config.yaml
n_layer: 10
d_model: 160
n_head: 5
n_kv_head: 5
head_dim: 32
d_mlp: 640
vocab_size: 8192
activation: "gelu"
norm: "layernorm"
norm_place: "pre"
norm_eps: 1e-05
positions: "learned+rope"
rope_base: 16300.0
rope_fraction: 0.25
qk_norm: false
attn_scale: 0.177
bias: "all"
tie_embeddings: false
parallel_block: true
init: "trunc"
init_std_qkv: 0.057
init_std_o: 0.0128
init_std_up: 0.057
init_std_down: 0.00638
optimizer: "muon"
lr: 0.00793
beta1: 0.95
weight_decay: 0.05
lr_head: 0.0066
warmup_steps: 200
schedule: "wsd"
decay_fraction: 0.594
decay_shape: "sqrt"
final_lr_fraction: 0.0
batch_tokens: 16384
seq_len: 1024
doc_mask: true
train_tokens: 135100000
steps: 8246
dataset: "wikipedia_en"
Each number is 128 + 24 x the weight over its row's rms, rounded and kept within 0 to 255. Layers, rows and columns count from 0. The size above them is the row's rms in percent of the matrix's.

# layer 2 MLP up, 640x160, rms 0.187, rows 88-97, columns 0-159
size [ 64  66 100 119 123  76  67 109 117  80]
[[ 90 122 139 127  76 110 185 103 104 110 122 123 180 165 114 116  79 114 144 150 129 135  94 133 148 153  83 100  70 150 107 148 175 133 124 125 163 120 123 118 127 108 153 135 134 150 114 156 168 148  88  50  89 124 166 119 145 142 106 139 116 153 119 108 126 136 126 105 174  94 119 152 112 145 125 130 136 102  92 173 160 122 122 166 105 121 127 121 150  99 128 112 171 153 145 115 132  86 143 143 154 118 115 133 146 131  79 123 114 114 127 100 132 120 143 137 117 140 136 110 160 126  94 121 143 120 164 140 113 105 140 155 164 106 141 111 149 118 108 142 153 135 122 141 115 104 153 152 116 130 117 132  76 141 118 172 123 125 133  84]
 [123 121 105 145  78 134 110 138  98 145 183  94 119 108 134 150 116 128 129  98 130 165 109 132 139 142 113 177 112 125 126 160 119 123 148 119 142 156  81 111 108 146 113 137 144 162 109 112 172 107 116 106 164  98 156 139 140 126  67 134 149 142 154 139 149 124 104 149 128 132 109 118 109  93 118 159 137 159 117 130 154 122 147 166 102 112 125 115  70 101 137 147 145 180 137 130 106 117 156 159 160 114 123 145 168  62 121 168 142 122 146  95 100 117 117 107 123 110 129 105 100 114 126 130 126 155 143 113 140 144  70 127 129 166 132 105 189 101 124 140 128  81 109 107  89 112 108 155 118 160 144 126 128 167 105 128 100 120 111 104]
 [138 151 170 126 124 121 142 131 142 114 117 136 102 128 131 117 136 114  98  89 154  88 126 138 174 102 117 116 161 124 145  73 112 157 146 133 132  55 136 128  65 105 116 129 162 155 175 116 142 103 146 129 123  92 118 125 145 128 131 142 114 141  80  92  98 136 148 126 128  91 118 106 140 175 167 120  95 126 127 133 115 151 112 121 131 191 158 123 166 144 143 138 137 117 148 108 160 125 106 147 117  86 128 167 120 154 130 102  84 135 140 170 105 127 139  93 151 146 142 146 139 129 113 116 163 135 122 140 102 151 121 117  95 144 137 148 114 161 158 141 118 100 135 152 121 130 160 151  94 148 162 171 132  78 144 169 156 125  96 142]
 [105 158 127 171 110 138 125  72 105  90 137  81 105 111 135 154  94 122 161 125 136 157 122 130 137 121  90 100  98 130 101 167 131 147 117 115 112 127 135 115 136 143 141 120 131 111 129 129 139 118 171 170 139 129  98 100 129 144 133 130 134 175 151 102 110 148 107 136 181 122 139 118 122 164 110 122 109 154 157 148  73 107 140 128 144 151 151 130 155 100 104 167 131 130 151 152 141 120 107 137  29 164 124 133 120 169 131 138 128 108 157 157 120 145 150  98 117 148 161 158 144 112 131 148 133 107 162 149 132 119 136 122 121 139  87 159 128 148 116 118 137 117 128 123  70  96 146 181 116 118 151 109  88 110 146 181 147 106 134 130]
 [112 137 125 110 177 125 154 136 110 141 140 154 144 136 168 159 141 127 117 150 145 143 120 105 145 127 134 112 128 153  98 102 132 100 104 105 128  74 121 101 109  97 138 131 154 138 138  96 137 136 177 117 117  81 133 162 125 158 125 119 116 101 135 144 111 150  75  92 164 131 116 104  92 150 140  76 117 142 139 101  79 163 163 114 118 141  99 154 165 172 132 160 178 131 128 159 159 131 122 129 100 124 168 127 142 101 150 121 164 153 143 134 107 162 132 117 183 127 137 155 133 132 154 121 118 133  89 115 129 121 153 119 159  95 139 148  92 102 173 128  85 130 147 126 107 177  94 133 102 103 110  89 111 156 107 110 115 117 104 111]
 [111 124 189 133 123 139 119 141 119  97 110  96 120 131 122 138 134  98 100 122 119 115 104  97 183 139 122  90 158  81 154  94 112 138 107 114 115 144 151 127 122 142 152 137 137 124 166 149 168  95 131 181 135 160 131 129  87 129 148 126 114  92 174 136 109 155 160 152 155 127 112 122 104 160  99 111 109 155 158 149 135 124 104 120 125 109  64 127 125 125 111 186 150 107 127 108 139 105  74 119 130 160 172 158 143 156 117  77 145 169 116 155  94 146 125 124 131 106 142 127 137 143 175 168  96 138 143 158  93 128 126 121 107  92 130 148 106 135 140 161 139 100 123 168 144 147 134 143 135 115 126 122 119 103 111 142 152 127 105 173]
 [135  88 136 119 130 148 127 169 113 168 135 151 129 150 114 110 117  94 104 131 127 143  99 130 123 126 138 107 129 126 120 105 114 144 104  91 124 136 135 108 158 123 143 132 185 142 167 153 130 115 132  77 110 117 124  95 122 137 106 176 109 125 126 114 138 113 125 120 147 165 129 124 106 123 146 101 117 127 135 156 171 145 109  91  98 116 105  73 106 109 173  74 123 136 110 120  90 147 130 112 123 121 158 161 142 168 158 152 178 124 120 146 135 191 136 166 129 133 102 140  88 134 141 121 168  84 125 132 124 140 178 100  56  89 137 125 125 122 112 154 127 130 104 144  99 120 131  56 125 124 104 108 152 117 126 117 115 105  98 116]
 [ 93 122 152 105 167 141 109 117 131 103 138 135 104  81 150  97 144 129 142 127 140 156 114 115 148 112  99 125 151 116  84 123 120 127 100 137  85  90 103 107 164  96 177 134 114 143 163 121 137  93 163 100 161 140 158 128 135  99 120 141 126  99  95  99 110 122 141 129 143 101 133 149 137 140 139 109  96 160 110  88 139 138 136 122  99 122 117 143  83 150 128 152 177 120 162 118 121 149  97 106 134 132 143 164 126 165 190 135 109 133  88  93 109 127  85  66 129 166  84 139 141 140 121 154 110 114  89 181 119 101 163 130  77 127 126 155 123 132 113 158 128 141 127 108 137 125 127 128 111 153 167 147 116 127 142 114  83 151 113 124]
 [ 82 136 117 124  88 116 168 143 112 108 124 177 147 150 117 120 117 135 119 137 126 128  97 138 119 121 112 186 126 166 110 132 148 103 126 105 127 117 140  90 156 122 133 160 121 132  94 152 133 102 128 127 111  87 111 116 108 148  94 109 116 160 152  96 129 132  96 100 146 112  96 160 161 114 117  87 131  98 116 159 167 122 131 123 149  92 180 136 110  75  98 111 104 133 133 125 122 120 188 166 111  77 123 125 149 139 143 122 196 172 113 127 110 111 125 116 115 166 145 104 112 148 100 178 123 139 131 120 138 130 118 136  77 104 138 116 118 173 139 127 152 111 109 158 129  97 158 120 174 135 105 164 117 134 129 117 141 153 109  90]
 [109 136 119 124 137  97 126 137 142 132 117 137 118 127 158  95 136  82 138 109 170 124 115 109 112 148 117 122 107 116 115 130 109 141 122 156 133 103 114  97 137 139 130 172 140  95 118 128  95  81 102 155  79 125 149 140 131 130 119  79 134 115 109 133 119 131 141 143 140 148 122 102 129 150 148  47 111  92  97 148 131  97 162 131  87 131 113 148 126 118 131 165  95 117 146 151 121 137 110 171 105 145 106 108 151 149 170 129 147  99 167 110 126 176 150 139 145 137 171 119 130 114 144 131 127 128 122 138 133 121  75 128 154 100 114 179 142  73 141 170 149 139 126 122 134 139 122  57 109 119 136  66 136 169 100  83 136 160 143 120]]
# layer 2 MLP down (transposed), 640x160, rms 0.0458, rows 88-97, columns 0-159
size [ 70  67  96 103 140  73  85 127 122  89]
[[167 136 130 127 141 136 147 134 141 132 149 141 168 140 131  64 117 124 130 142 130 146 133 109 123  78 129 116  99 135 137 154 109 136 125 137 171 124 128 154 143 127 150 155 122 132 164 102 123 146 121 126  84 101 137 154 136 105 125 163 109 136 117 103 137 151 120 198 128 134 150 146  94 137 114 122 159 115 139 125 111 136 103 160 108 135  83 134 119 117  95 110 141 166 115 175 116  99 120 138 135 133 132 128 138 152 136 123 131  68 152 116 134 163 117 150 114 129 135 107 163  80  62 174 115 140 130 128 112  96 137  70 131 114 134 125 137 190 110 149 120 137 106 110 123 101 159 166 119  92  81 143  51 119 124 115 149 116 158 100]
 [113 149 133 131 133 102  98  83 120 133 136 133  93 140 116 134 143 110 148 110 142 114 121 113 101 119 124 125 155 136 119 125 132 117 144 119  98 120 113 113 175 111 131 134 141 107 153 142 128 143 150 123  98 130 129 107 113 151  82 114 174 160  81 106 108 134  83 119 169 172 146 132 171 181 170 162 137 151 108 137 158 156 109 102 135 146  99 108 161 127 109 150 140 162 141 114 124 130 100 100 170 158 142 143 186 105 136 127 124 137 151  97 117 105 138 125 143  82 131 160 141 176 120 116 169 147 145 113 154  86 122  86 163 128  83 132 115 118 104 135 101 131 110 100 122  62  80 144 136 163 144 112 133 121 127  80 102 149 148 121]
 [129 133 128 143 139 113 118 106 117 126 173 111  99 132 122  95 153 112 125 121  99 133  92 145 148 170 115 162 122 139 161  94 125  84 130 150 106 132 130 140 143 125 189  86 129 114 135 144 142  69 153 135  83 137 134 114  53 118 134 144 138 150  89 118  81 125 134  88 100 140 103  78 149 178 102 123 169 129 137 122 147 153 149 133 121 131 121 120 131 148 150 114 150 123 116 103 135 134 151 167 123  90 127 139 148 115 108 134 103 143 134 169 123 152 134 105 137 126 108 130 149 125 158 104 171 167 155 122 167 132 141 112 113 155 120 134 100 112 103 152 136 140 149 140 138 127  66 149 140 183 137 126 152  70 135 113  79 126 110 135]
 [134 128 105 108 177 127 128 189 161 147 129 131 135 125 102 122 144 129  69 125 132 120 148 141 111 130 153 126 136 160 155 129 103 110 165 119 122 140 121 182 126 119 140 168 117 144 119  89 138 110 104 113 105 128 184 161 129 123 107 140 140 124 103 124 149 127 141 142  51 121 158 113 128 100 113 115 166 126  90 122 149 151 127  90  99 110 116 114 113 159 145 122 127  92 127 109 125 169 167 133 224  87 128 111 124 108  99  89 118 125 101 110 135 130 139 166 118 100 106 108 123 146 161 129 135 146 125  91 129 165 154  94 128 110 168  88 157 130 121 132 107 141 148 142 143 151 132 108 120 100 112 134 154 108 111 103 136 122 165 108]
 [102 150  69 139 155 144 147 170 135 144 127 123 144 145 132 172 126 123 143 116 156 136 121 151 135 144 161 127 155 165 106 128 100 128 140 115 160 109 132 139 100  79 128 102 138 110 130 110 119 143 117 130  96 111 112 170 122 114 139 128 144 109 133 147  65 134 149  87 165 124 163 104 106 175 140 174  90 155 139 128 112  91 150  24 169 114 113 110 143 154 121 152 135 134 115 134 124 144 171 126 131 142 165 115 146 136 114 151 149 149 140 146 157 180 135  87 112  99 115 103 113 140 132 136 130  98 117 131 146 120  99  99 156 123 114 108  84 134 113 144 156 130 125 112 152 100  80 119 142  93 119 139 130 104  94 131 115 129 144 122]
 [124 126  93 128 145 158  97 121 143 150 135 152 141 136 139  79 111 135  93 117 129  97 158 122 130 131 152 122 134 179 108 159 117 108 128 117  95 148  93 150  95 128 134 120 100 126 117 167 102  98 177 135  89 143 129 119 137 147 125 113 149 102 148 157 122 137 170 101 117 166 112 127 108 155 117 112 158 158  84 151 145 116 122 146  98 103 134 151  62 149 137 135 117 149 107  97  83 145 121 128 100  98 148 124 140 120 118 133 110 140 103 162 159 143 209 131 109 146 150 105 108 139 151 122 113 144 138 153 106 127 147 127  80 149 132 118 161 134  96  83  93 125 116 110 129  68 134 134  97 180 103 126 103 149 135 156 161 128 148 157]
 [100 112 121 129 124 125 146 177 126 113 150 161 114 126 134 109 141 102  85 121 119 147 134 159 137 104 135 119 174 146 116 142 103 124 131 132 156 107 151 105 145 134 120 138 129 119 156 128 117 120 132 100  93 180  96 118 145 117 156 141  87 134 150  86 126 180  93 127 120 139 128 122  93 125 144 134  87 150 163 126 146 137 115  60  93 159 105  72  76 123 159  96 118 136 170 151 111 175 120 120 139 114 174 160 121 150 131 142 135 134 141 155 145 163 133 120 118 168  94 118 143 161 121 152 171 118 107 139 132 118 145  89  92  96 149 147 159 139 125 134 152 130 127 161 101  85 122 109 132  80  94  78 125 149 136 149 107 114 113 128]
 [121 127 100 111 150 155 118 104 102 123 144 173  90 128 115  77 145 134 111 110 114 129 139 131 142 106 123 118 124 119  97 132 125 124  94 106 151 171  92 149 135  98 183 127 112 115 119 141 162 118 126 135 114 181 165 125 147 127 121 132  90 130 127  81  78 121 121 104 135 106 169 137 124 101  99 116  64 188 112 140 141 143 131 139 122 143 118 166 125 167 118  85 121 111 132 155 105 166 153  97 133 101 139 160  96 176 128 126 125 121 104  94 132 106 125  77  78 135 109 122 171 155 110 158 127 132 110 164 136 124 151 153 119 129 127 138 163 145 124 143 116 160 152 123 148  95 153 122 164 139 182 130 147 146 101 134 141 132 147  96]
 [123  78 123 127 122 164 120 133  88 166 151 139 127  74 127 128  89 129 119 135 119 112 126 119 113 144 150 114 130  75 114 148 146 140 162 135 116 113 123 168 125 110 129 167 145 140 165  61 108 150 101 129 117 124  89 117 125 110 161 148 141 160 146 118 143 163 158 187 113 128 117 110 108  96 106 138 172 112 126 143 114 171 123 105  84 165 140 150 131 135 111 141  63 171 133 134 113 144  88  96 120  90 155 161 133 120 142 151 114 125 156 164 116 106  90 145  95 136 139 117 118 123 148 127 119  92 137 108  81 151 157 144 178 146 133 160 127 124 140 101 107 143 119 118  89 156 146  94 140 139 138 116 149 117 154 116 152 117  96 135]
 [131 161 115 124 142 132 122 117 108 128 156 155 140 125 140 159 114 131 108 113 104 136 100 122  73 129 124 117  83  95 103 143 115 117 136 155 124 127 150 105  83 139 171 191 132  65 135 150 170 136 150 148 162 149 105 170 149  63 121 101 148 138 136 139 104 141 120 133 109 143 148 103 113 133 114 159 143 118 110 153 135 121 104  74 140 127 187 144 127  88 132 137 108  93 128 132 115 139 143 124 128 108 129 119 144 144  67 100 151 113 117 156 123 162 124 123 136 127 140 135 121  78 160 135 148 113 149 123 123 176  65 162 112 143  91 140 111 111 144 155 164 147 123 115 159 119 150 134 107 122 136 157 125 165 131  73 108 124 136 141]]